Weights of a small GPT-style language model, trained from scratch on English Wikipedia.
Training: a variant of SOAP for these matrices, 154M tokens, 4685 steps.
Each number is 128 + 24 x the weight over its row's rms, rounded and kept within 0 to 255. Layers, rows and columns count from 0. Numbers have three digits each. The size before them is the row's rms in percent of the matrix's.

# layer 8 MLP gate, 512x192, rms 0.0582, rows 5-76, columns 128-191
095:096138143139142144145142143136166146161180113124137110133145133098125109083124117136104145118159120102128132083109109119127129112118094124085135151123164185129131184093152172136126075151110126
100:163144109079107108136112114130146104107067143100141119097174111153108113155145119091136118141175092125146120124145133091161129075089134126112132129125141135157153119107151182147120129076125128
105:139095157115074115109118115152137126136107142106132111124156168121104162126131171134162066110150103142125118165117123099091111126133140068112121124174120142121085114142132118129142129130100143
105:092150133075141119138145091134129119116145162147138163143098130153126143159102142091107107122139124184131126134106137124129093084093103130109136106121115115086119134106101093144131099174126150
080:153134104113142102125097138112144127117143155141128136106150141142116128112116110108114127114127115124117148088174139086156152169165142168129137097100131117101108117136125103142100131144151092
097:097068108091125123147138131132168100126170154103128086105135161100137112154133127125140121119119143095128114129159110132077129116108140122149139161119113158107102138100125104105099114140103103
098:117155114128113096153154158104126144108116100126105111101120123120124119100080163142134151118153149115098142145120119098119140086137124107121127140140127127125105134083116118168152115124114128
104:128129112085132129102157132142144121089176087120089141073136113138153130122112121106096104104096142114135081159117197143163144125139106085145138137130172119108116124080133152116127103118121090
122:148105160137163130135151160113095105123147120178118115142143165083137145101146190093131128136134115153105069122157115113123106151163119108123156138125151130128153113138109133125137117155138150
104:108132128113109131105125134138123157128103169115102121119145142100134124150139150117138150095160144063144142135111149124145187150157127155119098150117101136148142098136146165116192120131134110
070:142103109144111100146071102148116151122156133118149097133145105126138169128144119138191082136106120149140114148124123123126064149179092127097101086158139153137143098135151168112121157107139083
098:104103091187128142158105154105156146090151090174142082138105122152113165103096092144118136124133151131112125086138092102135144157098169142131123107172103185124148147137115145131122136148101090
080:106122124149153118105100128161136148163104126143163160117101175127121153172132139172140118130186138165120113156156128131107157151135104147126087110127129113140072120085093150143140117111133106
104:141105143128123140169116111175126160114078150131090119132149071098175113097148147152149113159124143151137143151121143166136155110123182111128176121129130094140094139135121086158124100133152123
110:126112100122151127116102089166126099176171143107121141139137137117081144153135131128072121126148100172128091106160112106129171133106151086135196111102176134129129151121139097084160089136084106
090:152127159137080107106141119096134149145168150097148108106138115157097105164145127163145114126135099067158099154123147129086110123155120139155125108084165146143094111165156107135146139105121115
104:117182145128145113124149055132120137147083157124109134126113111148129156067152094122160136160148091095108137133129131148122152143143140108146105122136102128106134128142157138126113132065139091
099:144096154156108144152146133131163160108109098150115111168096157130126169108151091115119110158094138133113157076092093119125124149114158135090140160142129092127152103104133149118109145183118132
106:139162105135088100094168118082153147105140128090146104124168126154141137155123137170138125144145157120149118150134141129133122101161129083121139161150198149177159094138127109150134135066153133
111:117091126136152084137094100165205194121101151109098145168166126146107122103136125105116121123118143165107118136144134147118163091119134145108099142097146134085101107179118086168146131084141122
100:119100129097175116115107127118114095128146098172118146081143142096172069193101110112148159169122133116146150129150154164131107123115118156130123123109144136105135120133141146126120145127145149
102:122124122166123108124138147114149134154129125114168115112145145157117104141134113173154162089104131123145138122144101138143130172157129133121133116135114167136133110092143106159117132081136147
100:102140120109085101111121148126125156113147140123131138143128134169101138164112081127095122174111116109151092130115160092098104091072104132125141127129115143127129107130104138094119144091093106
098:140126134117124153085138165139144130170123144089146130127128127099138155134156132119116121103114093116121134115101143142115153124131141103142112130174149150088150110155154119127136101156210145
097:085117121123113152120136150111110150146155120123118154138187101128135116117108153094133115088168026106135132133159088094158143142127131132122095112109098086123144126123151138166159140133127141
102:116113148120081134103114084108119152131112138097149154123125111149119116176148095129136072135110135130123139095107111161142130134123141118120128148074128132163113134126124152118158104092081140
097:147114110166111123162118177156143130066129133110112139113161127147093117097128156059156101132109151111170121125120118115122158160105135155096160161141127109144176136120111132139126145128127120
102:151163115125122134149126112148113125141130118123122106103088121125139138188176135116157156169109156108118120113121141153097124095120181111124143129141126112136148134097144190101156091119153140
100:113115090137085145178137105120154125126163161154102108106144159164126131153129099129101135106153144143133137119140128167129163110165110157141071083091116132132137098111122141151123170122128128
090:103151127149154104106126153143121106149126077129102141143160107113150111145141115109123118162113163145159121088144156130118143128136118141129126098139149091115134143127107113165131142069130097
111:111157134130141133122159132108154098104106121147155110135147119103149159143083121099129173142104145155132135100146145160104101118151123110114120115147112123115129127117145169128113116153143141
087:111095130084151131141094134152147118194169094085110118107150136084099143154165126101167143123162110106110117171148130132124154112134105127132131135072105148131081129095141127143160109156127101
097:122098127119133146148121129117165065141093081098141120128114126119150135110144111128155080128129126121126134125122124096165097110141131139140090113092179153125100163168124077113146132150150107
120:176118111169140180133167130129136145131149135108173072160080110087139113113124125154100125130120110131135105130117103166170119087120144101118126114088154161110133115157114113117145098156128174
101:147168192150121128111125147105128146172113132116079143172149215139165167125102170096141133134161125092102116146144141162139157124153141089128152118145131143139082112112135125145117105145154112
098:174100098121082103146132069135128127129122113126141091136128095152115132174147145145133139101122097145142151157099099146121109121134109142065122069141157144094171142124166103131133141153090150
116:141136089126116114129097129114115115112101130148153096089179108105103123144158117133120087146151095091158144110149120136113162113163113116134099104118127095143158088130124111156131143144113090
102:125156149123127111099152127116103118128161147142122088105125070075086195151146124125120164127090117135122106129104097152104124147157123106152108102164112119101135136148129128146099162154142132
099:104164149092146117143123139140165156131103135136135157104125157130113123120104107088140156133110150131154135128111104133107127145153101174181111151172098166175149121103099181070102123154137094
107:154188114136156154148136138162151107124115132100146148118124145132107107199177082103102110146134142123135113102109139141148127156161175130147114107117165133141123105141159124129136123150120145
102:168148108137162088098134138106133136136131165122120127115098120095105115127108109097123158084103116133132169127128155125143142074116114160104125127157147110146125102123178117141136113127134130
100:094171149120167104139140100126109158131095144084083146143136119147143125113140080109121097115161119125090109134157156159128085154153135121166152114118101134116128107172117156145092143121135125
101:135155162112155154116138129134171154135125152183137133163119100130153131129098134130135124164090181135098133167101147135162114117134104070156128170114094117102152109116140183108110147145142147
098:122100113138137138075122174124098125143093126129142144134093125138094125153110148157127162113135137159123144105121143099129135132095150149139161103101150147159127124120105172179145106178141129
110:188103132104122179144115147193123132090129145148115194106124127090147121157136110150097152108132135121119090124140130135100142145115111124116104149091143149174107110120100120093122129106110104
109:094118105089146116104115115122099146111137177119179132127139097169147134106112124144098129139148071097123090154177181121155141141107083115168137093130119145053096143128101126155099127132147111
105:133138145143135149163107107106125156133130086107132165125160128205141090144164129136113090137136095151128128131130154116110168129103116134163107130177149114119096151128142085075133153096115130
107:126140090119155123150088097128107141108101112146127138094187110119120121114071071118113127103182130132096151117129117156149114137079114123121133103129121085110130079157143121115140169110157134
119:147154158083120119129136116125121153132117116157154100112127103099152145141092089108126083121159103086100140161169089103082124137174138130140156136152169153149153114131115130090144117111151143
098:132128141123149097088134129117123144108170104132131141127093125129119149137095123152171145147109130109146122191147084080140144118098120151115156129137149124144144123143118124121146122112114125
085:145127148102101074128143141174137120130141135172168108107167117097130095109139162139150119096135152137133154137199124145157156129193123128160134155109169108125114113140149127123149143140134134
110:107133173132112186133145116142174110116120101158143140133129098137144110132132132116137149108151138128130136153157130090102117114119104163130141145104159112120145157132153138107162151148097106
104:108065151135142105086110126148131148123110152109123121114133115097107098111149147133084123122126107117121151129120167094095089130171122107126187131120082093111095151161098149081149148107183111
108:111133117144130155112139121167156165111143156177105168146141119147085157157100127145103090134096131139159142149118101089173140202077143127103147132131129088147103116140137105104131134121145158
095:148105122126162079106074137122079145148157116091156143126099122119109116132127165125158099146138086151138159117134121133137125117156099150129167125091132101129146124127136096135121131098165112
105:134115118106141099117169118119118105156082188148157136147171129082147159102134123132114107144106100148089152134176139135125120143142099100110135135148116145112158098101166150115185127096146112
115:142125104108111154168131153142131123120120113130137166097125101078116121141128096118123079117096117160100091092146077158118099106141128146129125159096118148158122094131140126102119097175133126
103:136086117115089118165116105090134102137091095133147119097144173141141124175158124158146150130095114132145112113130176123127122129107095132134166149112126157142158157140155126140096150102149124
110:129137130148132122140134108139114133159134125176110103145169106103145135126121126128086139157101125134164165177080119126128099114141091096082107103092126137120125125174144090132170085101140118
116:111075139138154121115099095148113156139150157117128146120130131080117157165104138126081151121135095144074106144107137118125118132137094127131141092102120138147113063157129113139090125135112136
105:151125134139159125117167162089133174166115148101165139100137089142155111194097125096117118135160148122147135124128128102130115133129130144072166104129096137168091138131115175103138135087084138
105:091120161150142153121124110107181132124160148132134122165080156162088110162129106124113139116123088133139122137148162118110140092140172142113133120095109132118117113148163146158118124130125119
100:156129101104129182144143112149146122133142111128154128122129144139132149131128089113168098136122124109134100157127108082106108134141125095160169138135128136119110116138163133153156140114078146
092:106131128127158100149102146102099140181141178134155145122123109138137102138095119135125144144080114144115087145151115131174140108108161147110168141148101093130140163135109149155099136098098151
103:169116113123181104128163108122071123102069123117158132152178113116158116089131113105131092093169115181157122171115124135108147052106115127141119105149125100137128144138157146131142147123178115
115:122129099161115136137148128108079107139117146119188112138095098136118114119138117105117125133102151121086106129098131109121145128110139106133091114111130088148145117137140156162114125091116165
106:143171084105126137093167124118143132121142133159086167095137177115159129176137133123127116134136174124179164162143081115115141126110111124140138132119083143107134097125132135110134141153109130
111:136119099102130125141101099168139054128139131176175104127144172153089100089091110110137126153095124158091142128119109124137146123136138164147112146095155145109102140127142122126147161099144135
094:096089120123112149094165143146125135150137119113108134119147105082122122144109131128086150126139112073162168129069134134163165104131136099165162132147131135102147141176148115113154142143110149
132:109121168142129140149089122110102100197116144165132084101120149101091128153104099134142094115146106107117091159128097090148182157159165101146103126119113122130128134113160137154132148115165141
080:140172158143161158141136138121115128117132156127097149148138096086157138160113077140098102145117197106170130108108100119147125125118102095128099127096110101123112099146120128120120155092117091
105:161091155139087083157115127118121142143121132117117105155134136133131175104106137112126113118116101137129106103110109153127122167145094152160158141103122102171139153113123157135140105107084132
# layer 8 MLP up, 512x192, rms 0.0562, rows 5-75, columns 128-191
088:122105158162126097141135124118052123173122138122118160137102124111131103155125106113156149113184134116092104143115117152165144099099102109102156118097149115144146128135140155116113090086092106
101:131136120137099092099079100147149112126123141170163132171119128121143148098136116091177121126139145184129125157141142091147179120121109114170115156138130188088139137121152130139128130171127176
103:106148152128121129106083095141108124118143115104153119104110107173108107173154156140147120133125124120080174166166127123122147132142110122108098146116140135109098141122175124126120156127139143
099:116103137071098132153145115105170141088133134104146129130116138104113151169090114119099091122114129171157156113154118121162122100147073162107127075151161080166136104125149147087105102148106145
091:119149159164175121143130177138081165157101093118142106100171080144079130139119130131156102131105089173122135118118131139144103096124100117104113118117101158147143154150134119140108157145100163
093:152174119087141113090102142100131119098118123112118131116141102135164126128122137113107134098137172167131110061104124128129152093158106129158149153097080128136147123116101119163093146111156171
095:122093132147151094133117117105141177048145093133112132115106122123120145114146080142078147101137128105145173120093117127122115134122165093113092103097110175135151164149093123136112107129119113
100:087128146153138088105116116080135124136100129092108124118101104171139140107142097106145147164129098155149125120110124113151074145129129125149123139114127148119129145162109148099140165175133140
109:156140123121124129164140131099136119098119147120112146117121184131186083107122135162127114146147136121116131125143079126154143085126140141094150144165151148126162107124168118134097151104146132
095:115118127112087132113166102130152129091093154179179114132127118110120142121103150122078069141153104156117145158126093135146112097081111117143127114117162113126135117121162118119072113133130123
091:157129120119141114102107132146130170118125109119171123125105124113146153158120117087164121141104095139112112185101107156131094095104118113127117128079176162131136097117124113152132086144136132
100:102134146158148134157123120127140163107175107133114140137101106138073128125130116104135095159094136107132134104158115130121100123090107131072104115121111139140160089087141117067156185177133109
091:079113091142086152076134106102121114108161191110103120150142122150152130123141142152110159133130146109143130082136136112153143128129129121143141130169144170152143133113149130112146134100122136
101:131099116109132140098150151095095089152111129140140164161146139142073119171133123120103128162098092138140137162108135132107140154078159102141122106081123109144098152108117098137133108101130134
106:086147127108150157139117141120139160148106139168141098133113125162156108083205123105125117197146137089145077110116148141158112158108109140130117158138111144134155123163082108111153162110132140
092:134116096107146098103122148084142146103136145126104112143178115124156136099129126142165178153124130117157197114153163149134140109147093125138107113120122142081193154122094076148117110115071124
093:177122116104139099168136104145126133099170126152126114159153129152128150113084155136155109105137108093124102119141138121121143156132131183143101143152118117138100145131107125160125163111116132
104:126137115124106125128154157113175112120145137137093097123113148091119133108108114088134117156118152127117144109125117131122141129122129129124179123130146112102123164125119122133123184149106147
101:118107162134178125122147121142127140099087146134153146138096106133116088104138119138094120149136114134137100125108082133133077162130085180102170090100108123089156095151131094115125134097123121
105:152122145103098091140162165104124090136170103095159157131166131149147114087134095118088149103121106119133145129159155126114139130113120113123098105105171147141165173078134086126119134105129060
091:140123126126148147139118153131131127146125152118164164147163093164138120155157136125158157085142090119147160105155134115099102117133132107124136132071171128142124133134167135136126131180161127
098:163181163101123096110192112141123163105110102129126147145174113148144079125111118139129138118143117145141132177146084103144101097124139138138150116109133156103128134122131159151145115113139146
103:116115142103159096104096118126095134136108116095143118138147129162109138154110136138084193136153104132161098141137117101148095115089113131120133099099115100104110134116118109111099127126100101
097:146150142105173117099140114127139078128145119107155145107148121110121092101138126165070079108096131134078115149156151076134110096126109105130109153178120093144102096149124121110110126105123095
100:169124120141097106104174098128141153101162113087121122095130116098138165118156107090139080128084119144150137167108107140144141114129113140158136106107114133098148122146109075160140133112159136
095:128137123162116145105126148154137162147124122088141156091135112128126136137143164122148109112095159157134122126122118118142128123135129139093123148088112121148160142118154171094138086105116145
106:123078103134145160154100149157141115100145147105109121108143138161095137141144102116170116122096079125181139099134124119105136156135115102129102091135123152126126146130161099089137123121115103
094:136122134111180144105111154126116157110123120128164073109133106114114092138175124132152120176112113146135134130122154119113185120098147118144121142151094126135118171071153110147131150104094120
101:185131128119111089136159091122150137193117137170160134120140142089145136149119099105133104130138151146120139076123123141094123098153085125133090139141186112151153104123170142127133141144122136
102:146168167164126137130147170130142168164069148158152143125105173132153095127147096110130119124108120166143123175139121129150145162118161141153105101125090118126088072122114119128090154106142155
114:116153148135082094083091160149136151111132118099126115115154102147148084141105118134097134112098094145120134127115162123114155122129120137131080130153167084141153147098164072122083123115087135
098:087133127129116126109114131129124158134114108124108120157113160091113141126159124131129121119154110157179110135082142109107138127177108142155155108132122165104141100155161135168144099154127114
092:125158110112180084105122128156101120108149124153090139109151173144097077141076134124093136152131132128082111119127208112114160115174090128150138105153126094122176135129142109154088151134112135
109:106138166126148136128149131154124138083147174166146107105156133163111143111150089079169139147122079133146157125165102115158145089123113151159105123172097139154167120067116143101139143130164139
103:106099105133168121133141153142102176099102143127164141112126170142126167198148118139141132136109151158140160106139107154132133135115131113161102173095126099116125122088117140101106142154129139
103:159119104133118105160154110119067159119125140139115112091146160142134132136101139136098121106083121135136158099112152125134166119146147152122127079118160181120141145113129130127138090129093141
105:106153083094138122153122148122112121074127130124149097126134111176129159131133103139100114107123132136101097127142140140100138119130115128111174117135108178117123152136146171140149138144155120
102:137107078100127194142092141122132113133101135118075132139092118139146123141085075119129150096139135119111130117153131120130119134142111152119124139136153155107130132125114139137107144131125131
091:150103153145159160126134115113092159158136138109113176124122123149146127111124146088136115132137126126125111150185103149149157094158119086158140084128142136126125115095127118130151105132098114
107:132146134120095162095141127118144094060114140164157133106135081113155128115133110156139128116120099114126130125200169139129126117089171110172127135108127129079177090119107152107119114120117146
099:152166093170149142119142149111135118131105152118092112122140195148127124130154086128109157141162100119113119141132114115139131133105108122145116097169142150104111093136147082144142096076120120
104:124115114152119114103124072104114139129092182120135089084100138174127132160121132134119172162141100139182137155113177142123100139113118141098108100105077113123142128134161139091130097132140149
104:132139120167125150084122123122141118134117123116118134121111172133102120135116202125155124128113182125135109152138125134137117084186135166136120141121105120144128138144135117105113110158178145
091:146154112158126090074144158088098117155158142168110146118123091141120122166124091155134135136109162159126150122119153095099141133139121149129118112103118123088124115139117123172098112161164144
104:092144130117103136124115129142123150131129118097137120177123113144121105090143130101086125111092156097085192090105129141183154132137160133123133145135109107151136128137085130160119126155113089
095:191100110111125096136136139120121169128162131142118114121112136110131117120154116137149169153104152088191124090161135134116113120103077152160152161164147117142148111146087159133060136152117120
097:146122094120102093128126157127110117136148123147111171105101133124082104145127096111135087182126134112098088140138103140138101152137138104121098101117092144132105107127145181100132109193134121
099:122127133116119144118144098113128124131113119116123143061141091157138158116100110156116084153123115170115097116150150103138132113166126103161080115141163113137084115159115157094093131106119140
111:141111096177139112109120131099142131110154117143113155142129139141151055146125120126185136117160117111145154152163161087123127132134169065137153130149129109094112150135126134179117163131150092
097:140109120135070117110133111160088139163120134139124130105138152127130088078156124163118108131161142159153174090084164154066120154148132124098102128137147144144123129169151123130094128122125144
096:146130136114108088157119110138136160123116151156090121118158129105113141095177164112151127178147101123082144140169135146128096149180138130135130128088188137111089120113138107177113124103094128
110:110145139073146136136096132101076118102117145099119134148135143103100115146091149101133150133118107085126146120185128098129165120144132066159133143154149109173125136159127108172130107153117142
108:143132114131104071098162132131153148138088113138139121112124125144129118132150179108159145110124126112107110117158113174131102153109100110156150108109130177091131190110116153142095147111126144
108:143131155115129192115094149129121121121118125119128179102086129064129131094104126145059127106097097111123126061151098116133116096138079124163130131142117136150125113132092120139135091125116120
099:133114135104134113166138113132117081153141157126159108127106121123125078135117144133177094136172130108114144168165095129127082145169133144106139131112125176121149112097153155124141163124164128
100:150144171123098137101142108173125114163125125136145089144122095080134106113143070121126089167160142123127146145160093148135091089156114120128090164150080114130177098143136112118162097170148123
111:128127107101138153141164161143126123115144147075133135129127134125140109113091063132132149088121135164114076106119106135082121151150127095133156130122186171155171150146101125158160103112108113
098:138115093120096162124081092128106136106172118131154146160097136142116094151133091092125125138138150158088106087143089144146140150136146114110116151161162109069127110092117102129135099134128171
105:130161121167139145092143165152082126138115154146098123143141109118129149097149139128178076105134131135130098159146117143125121129148112103137129098096123131131151177160125127134122063121143121
108:131078112140149109146106161140118079173145133167123095165124141106080137119128123136148156104155110120153130146158143107089108136130151146143140107144136119136092100104114139144075125124140113
102:121125134154150134165099111130165158108111139150117130125101138104075173145163131104157146143092160151146170118122148159154070125142165173149098114124124072130148110092160133172158131174157102
104:154120111114098189115119113147125129145131135122167174095138131164146138165151126151085100159129143162125116129150150108135123144124117101131116107157172182090112133135139147121139087136139172
104:123115127185166150096101113151129145137126081122109107137098140117127149098127106092127100140151102123162109103135159143160153099135158152157165117123130148094120170164156150102129142142141077
094:135149124074118092106110131117114130146170184115139129116092144136134123117122109149132139106114150158122071121141109113167107105088109108168156127145136136124152155098106120137161119135168137
104:098113137150142137137140147108133082169178113111113113156122129123142119150133191113108156142088158096144093119110117092142088082148090170112185126119189103112101118108128115157134141112119112
107:106162108086124088170123113161064130153115114114144113169110114104152145109136117137139138141128139105119167137162138138136147132156119194148145155110143155117145104118122153141092124152091085
102:131138122098141121099100119097140121144132117130153147113138112124096141136140211135086158114112127141106127140140152191165154131120123125103102105115136134136137076134112156090107129165133152
105:154178102141132120132111133119163151115125165145134138141115123110145117172117136146109092156093060133134169135096113076174164156145137128119129117098106112132155111108124129154136079096127140
095:161096123126071120156109118122121145107104128170186131169115124140153153170144099114150177149169147146152159155192138136093132110174100094118140134118134110135086137105108103128134126128148118
130:165091071136114125134146160125147125111094135145156156131130101153123126124131160150138174152129119162160163111126140121113153089130116121080096139170127122145138133098118131066119121140075098
088:173131161169134162097123137096093159127111141075113076124109122125132127181140137131162121164110115161116145124088114103131116156152076137110151131116108139095147151131135137124135176143141068
# layer 8 MLP down (transposed), 512x192, rms 0.0572, rows 5-75, columns 128-191
091:133125100120132158123126121154173135145148140169097080148093124144092151126123110150095157107103114092133129116139137124112141147133094128129099097144185125159130100124126160138144113108174126
106:106134156147099125126094136175120148145153154154097143147100109163139182095113135119134128123134082167125150129122115145106138086122098119178117137159107178107093121151150136112122108126133113
105:091107111121122129110152135090139173127104124134113126114159083150177146088112129120125107160142162135144130109110136192102086130113064151123071161168110071129147143151137149095165146130127114
099:141136109153138101125121127100100134124112187100116182109161119122153153107120104129073133125125154150125159116116129137138081137120104167143080116170105115133085088100091126108121110118123129
073:148120149140089143112116114131089118160118108170118088105161104095174135131139120148137136141094115115115143157144142135139093091106100111152075130137127125121145112114157119103113156115143107
095:111124176141150176127125132155088138118118141136134133149133130127162118104150130132113070106124150144118166186113109198151147182122148161089135096135135132135108087128146089148137165159100144
098:179128140178099133113136150147110115144171132152116153120175065135183122083136193141138118126104136118166148141143128133112139133143081165137140093131163097186152137104130111113161145148111093
106:145065110125154092095121133104168074151077136128119101121160144154122116099171120125142152111139130138135113109106123111129118157094134105106127110091103103180142142105086141175161160129119097
109:119101102155134100146119095102159124103115164133134118148124143112120097191147094129121109126126115096133210149116086113131168112131181136126151071144140129100137147121096094136143155159141091
103:129122116110095141171113144102116111166117105135143190096140135132049123159107118171172119110168078102104159109146113154138167127161132156085155129120127130112125117111174147146178139106122132
099:126089137092154116147120129110126144145141130127162112140129130139150178111132137146125101123133110144144068149149143177137139158169126155125112078105149156137123105116131147129145161110151112
103:126141162127116155101112137139148154117139142116123118116135130154144104126120180125138114085176131125163087128134133161132156111153165176134129112146148088082113169083146127131147140135082143
086:112093149135095160111111153144086112112095117096131112113126138153090081117142089115152120132167107123166112096115111109143169126151178100129127136122123148068118116124141138108135137129130127
103:134127119094133142131127136117126136134113144172146122118118159163143126086156155116120134118117094122158117097155098142153137138119135162140151113142086143137140134150163109142150170141096144
116:129137123066116146136112140076138106126124097151153138148090146151130116139115127152170125127097096148112166137117115135100119113127134138178155119129115160105149068131084129114125165115147117
085:142155152139130136114110180109148134151133148134137128132163106150172120137090105128138090106164142164158108107142152150166111158124172092113121100132107141144122156116133133160140111135171169
100:110093131128124166123126175129096115107117127097149136130124147116101126141126160108147143085137105176148102138111109148114110151136136107098154148113153158113135130157149139156129167138083116
099:119146173139164107119143119145147106118102114127132155091153127093145120118122141110133126139105169178169141113131152109082119123151128142101091118139122163168073187127099125113143097126157106
099:142141132135118114149113174094073124109134134117110118163090127114147144101142108095144125132142110154159145121142126135148118149158124106132145170128110114137159160147130105130110112142147131
100:081130138160172155119093109154126111098100090148100133091142152143102135134140099144189094141124151150166133142147129132120097126126122120145152095136121103151129101114151172131136095157095158
097:075143129141114119153161172156109152115120168148130129136132092113117111068142112104148120129121109100176148088116122152073147152174142132134132137116045124138123139130119134157139122176122101
104:118092131137085117101189140130145159096113154135121130127163113144118111145163148137093151124153101089141121102135131103118138153128110159129107121127114118148170108130090175147099116142135137
102:104094109179123131143148141102120170124151150094132167131112131163136115133156137085093134109183094116104109116070081111138168125177131124120139089154142096128166159107104125172178145150156084
097:168086134107168159138182115125130090125122140105096141087136163098166136132129095105118150101127144107121169089167168116092122156116136142128128115149130147150122144150096168093119147116132106
101:139148131150169126126132118158110115120154154125112120086115121103118195130111107149100121105112071129119136092119108122110126143121135142084170107158147101111143135146146169161139155135075112
100:128129160141111163146135105129142118105131132112128149121154132134142084146111099101104126122123148120112099099102103094095153137067104163120178118069136122122149148136166122121157144103115098
104:099160145147093175126129126137151132139119141126125149114161131099150153155099143131121131111125170131127079087118114145093093093110155154141080157132114115131143153131120138159152141113122190
103:129152112136094142105075101165110116166143150164157133117137171152133124124123133115116132158120130205122141106149173080125117139129130101152134111145105098142129132143151086126128129089092117
102:112108106153164144136135108125150114117126103128115168126114186134125135151118125157122069151108124145149144129088128129171104119128098123123130122071123138117094159130151158110141148094109162
110:143130171134122169113126113112168115182153123117140108130084101095147140123159089117122117167127103096125094143119125099108128111105130141084143122115147115103128124113141149099131180126141163
110:141191112134105139130164162096123105169129150120103103124141116159090141134105127159135134116147109107141075141119134114138161181124126113141111145079117098108170087118171156161160097139106097
074:131143131105148099135170085148168103129122131091119148116120109141129127103189160108122133127131141137141107179175120152111150130153102111098115138133117114142103133110159132121146094129151093
095:147110162142129149196094142089127116118136131134138116137161158100116130137121113082135149139127138098177162094113122110158086097071145114122129138143152117115091135113119120126116139153160170
112:158095122114097124109108119095106097121121117139123138101173104158147128092083136121130163146139151144144132148117108078139169135142121146141124097103134100170138110122148105161146137101091142
100:116096143081107100167134143102086134152116105120144109145139132087144152135156106141134106148122080086165146090120107110095146101148143137096123183110130136128120110125078143111120114113135098
090:113140139133157114174123129163134123109138094123122184136099134120105128108134166140107108134173089083121131130140139144098131139113159169147148160154138086173152128105124129133175112159155129
111:121148144145141119139069118157143101169104120134132146154112117132164130129122071111134122160120120157081156119139149158143141130086117100140140147093151111154146112108147118158122173146144153
101:137119128166119134076117097156135146122136159111104124111187107125108083116186147132159125135108155156135127134112158112124099117100130149121120115113125132119123094154156157127093140141142131
098:094135125160121111118134125147149109134143131098137115141102099161097089134149104087116142075102135146129148136124156137139067115103126120162144161091115103096116145128081115122124109101153147
110:139126129160119153132149137064084163117107095161127161101126073103136110072159077171121169183144112123110140109104140126133112177120138138181114151144141161111108115147139086091149089145088096
100:078126147107099147119167117137159106135164104104146142065129152103117148122117175114125127131125158132144176072114168117126134153166140090114146112144093125094128141114117134158145171109140113
101:135121077135108135137113088134135150083148137093086114138125108164074105158136121125134081123126137137092143139142123112118127165114119138153148076106141145146149108128135160195135134141133083
106:128143148123137129099127105116129120126138106118106201149152166133137158128128101107115172136091162110173154118146172110116118125170139125117142161134114089160168105116160129122116093155099086
097:087130122133115145107149131132127111126146134126118150092164135100115128129135135136161128154176168116108128131164085120098128130138160182138106096156124132167131118118103121111110132132156124
105:110128154113114155155126126129092107108131135132077150159149106139167150150111123147166141146111120161151145113131168149161082115157093111133085151108135120142095098157113120089161129136147136
107:132147145161080129133127148159131136144150116128097131154124159110090150128099162133121107144134111125133176114113149159079158110142158160114137145130132051164142126116131119110112149162093158
098:165148150130118148141131146101139128146122110084122163149128125145149136130148136116119112087099115099136145116101114089113105147122122162164144157111084134116139150099087071116094161135110122
104:123145091149150116158109149147189158091154121119168158164161137107183117144097106161120103111134133138103149107148093137102094128127097096138143126134105133135124118149118132115090167127101114
103:136116132127112118101107169120120103097099154128119103121136195124103090191127159138121131138101135137167130120121144159142159125125121111127119139118094115121100138129151120133075112146133171
106:152118090126098128109098103119149095135154127138126150126112096139107082123094154110131147118165143118123152143056107123123078128173110098138084150126105111169155150123115104136129117109125131
085:113150145130143131152131111161121112165163133149155127097097102136149120179139134143076133099163154162142152163152141141140159117155147123066148112172137129093125137128146150129143108173101129
112:144113128145097093112092099132114099132114098146140120142103118127112106160150134141104153135123124150130141113167116094134144127122146110107139107106124127118071124146098128103080150149153143
112:118114163103152114116159116134128147122078144158135124126136136137146180120143137145140128177095115130091053128139117172114149091137111100118126116137119143106087145125063123093113111130141100
102:066158143138178141111088102114128158100135109121163155081130117147095149146158110100139138155151150139133112089129147119125099121125111099070102151149150132174129122141156123120115115130064112
103:106127106134111152133121109106117134130131152118121115132133171127100121103131104133111147125141115117112108142152140150138111134113137094186111071144093092156138140165129137145130148124170129
106:054110137150142122117135146188110132123117125111111159116110122133144104111135124128091141187116121137164147133147131121088122100122124128134135156080120120160146184125150134132102131062165109
100:118111097110145128137098153117132113143118129097088147117115112088162138114136174104122125078070115161101112102139109130111162125127080155102143104084151112137169084138066160147114136108106099
106:094140141131127117115105095108122113199104156132115134127087097140091133132116173085095123153106149127132142105108146147125084159184170117087112172105099130136113112124150138144106109150122130
098:116100133142163151120145106132111100115128096100131118138143086134114141101108103159153141114078116084145133118103152135149137127114118135096105140141145103113139103149107112151180128095087124
109:111115146164094137125107112133094109106143168117096130116136121090071144152137128083143153120114118114134096128147140138082085107152153093120135143129124108132134109095151163155133115107139118
103:138111109113110134124144125122143119078122108117151156126090102140168112124110102138130096084141113160124094134099077134100115122127145126123140167121137190136099151132139127092136138109146125
107:114100122157103165142137093150136067112099107163128119094101127097150156111116160111128061171129130144143156082112065127118147169102106099116158146113083150101156169115097113115156105117114148
104:092133145132092099103128092122158049122139168098134105107155124120128094132100117122106129142140132147107136086139176155122091142160158155155153097120131131157112126105116139146085102129116148
097:077142131139131135144147149168099111142078140135123137116156154144113149128132122119077128144156116119087175137128125116104110095120200103149126132180131128157156141134153122170110121118174120
101:086088110130106135130125129165127112093116134158167130164172138144106141149161151141151105097128142135131132121116109144131160117095136110116113128161156122127119069077171175175126142112100160
113:116095108106149096140117132145109113129127145102149104146137144081115121101138149111062087119079150104082154132131129122138148132154100140146075144160114168169108138085150141123137169128148121
104:160097165164089123131138103142080141175117146144101111119122066170110145119143123137151112107116116105115140130160168099151111106096118101109138154082105131181117132082128138125130131115130106
106:096104120106141108146179167117102125151123112116090124137152122142137123118150162121123144155100112106156128168144151166094118130122102081160127112168097101138127089150090151146095096166126161
090:079113129105109138122132148138160118144156163150143124145139093095146109144125153129121128090083123102134093114093123117124151162128150132099131114135095127137157123151134115157134131114102123
114:143139152104086168089137091141127120096148122124138137129114139156122145109211122135087137108117138151103146149118142119117098111112135159131129154143144163115111166125152119142080113094140129
070:097122126133157131130151111138132143091122174130133157142127115086129124125119130113105118140118174119153146120184151155082152092119115163092096127091136133179099123099139115126116110145100121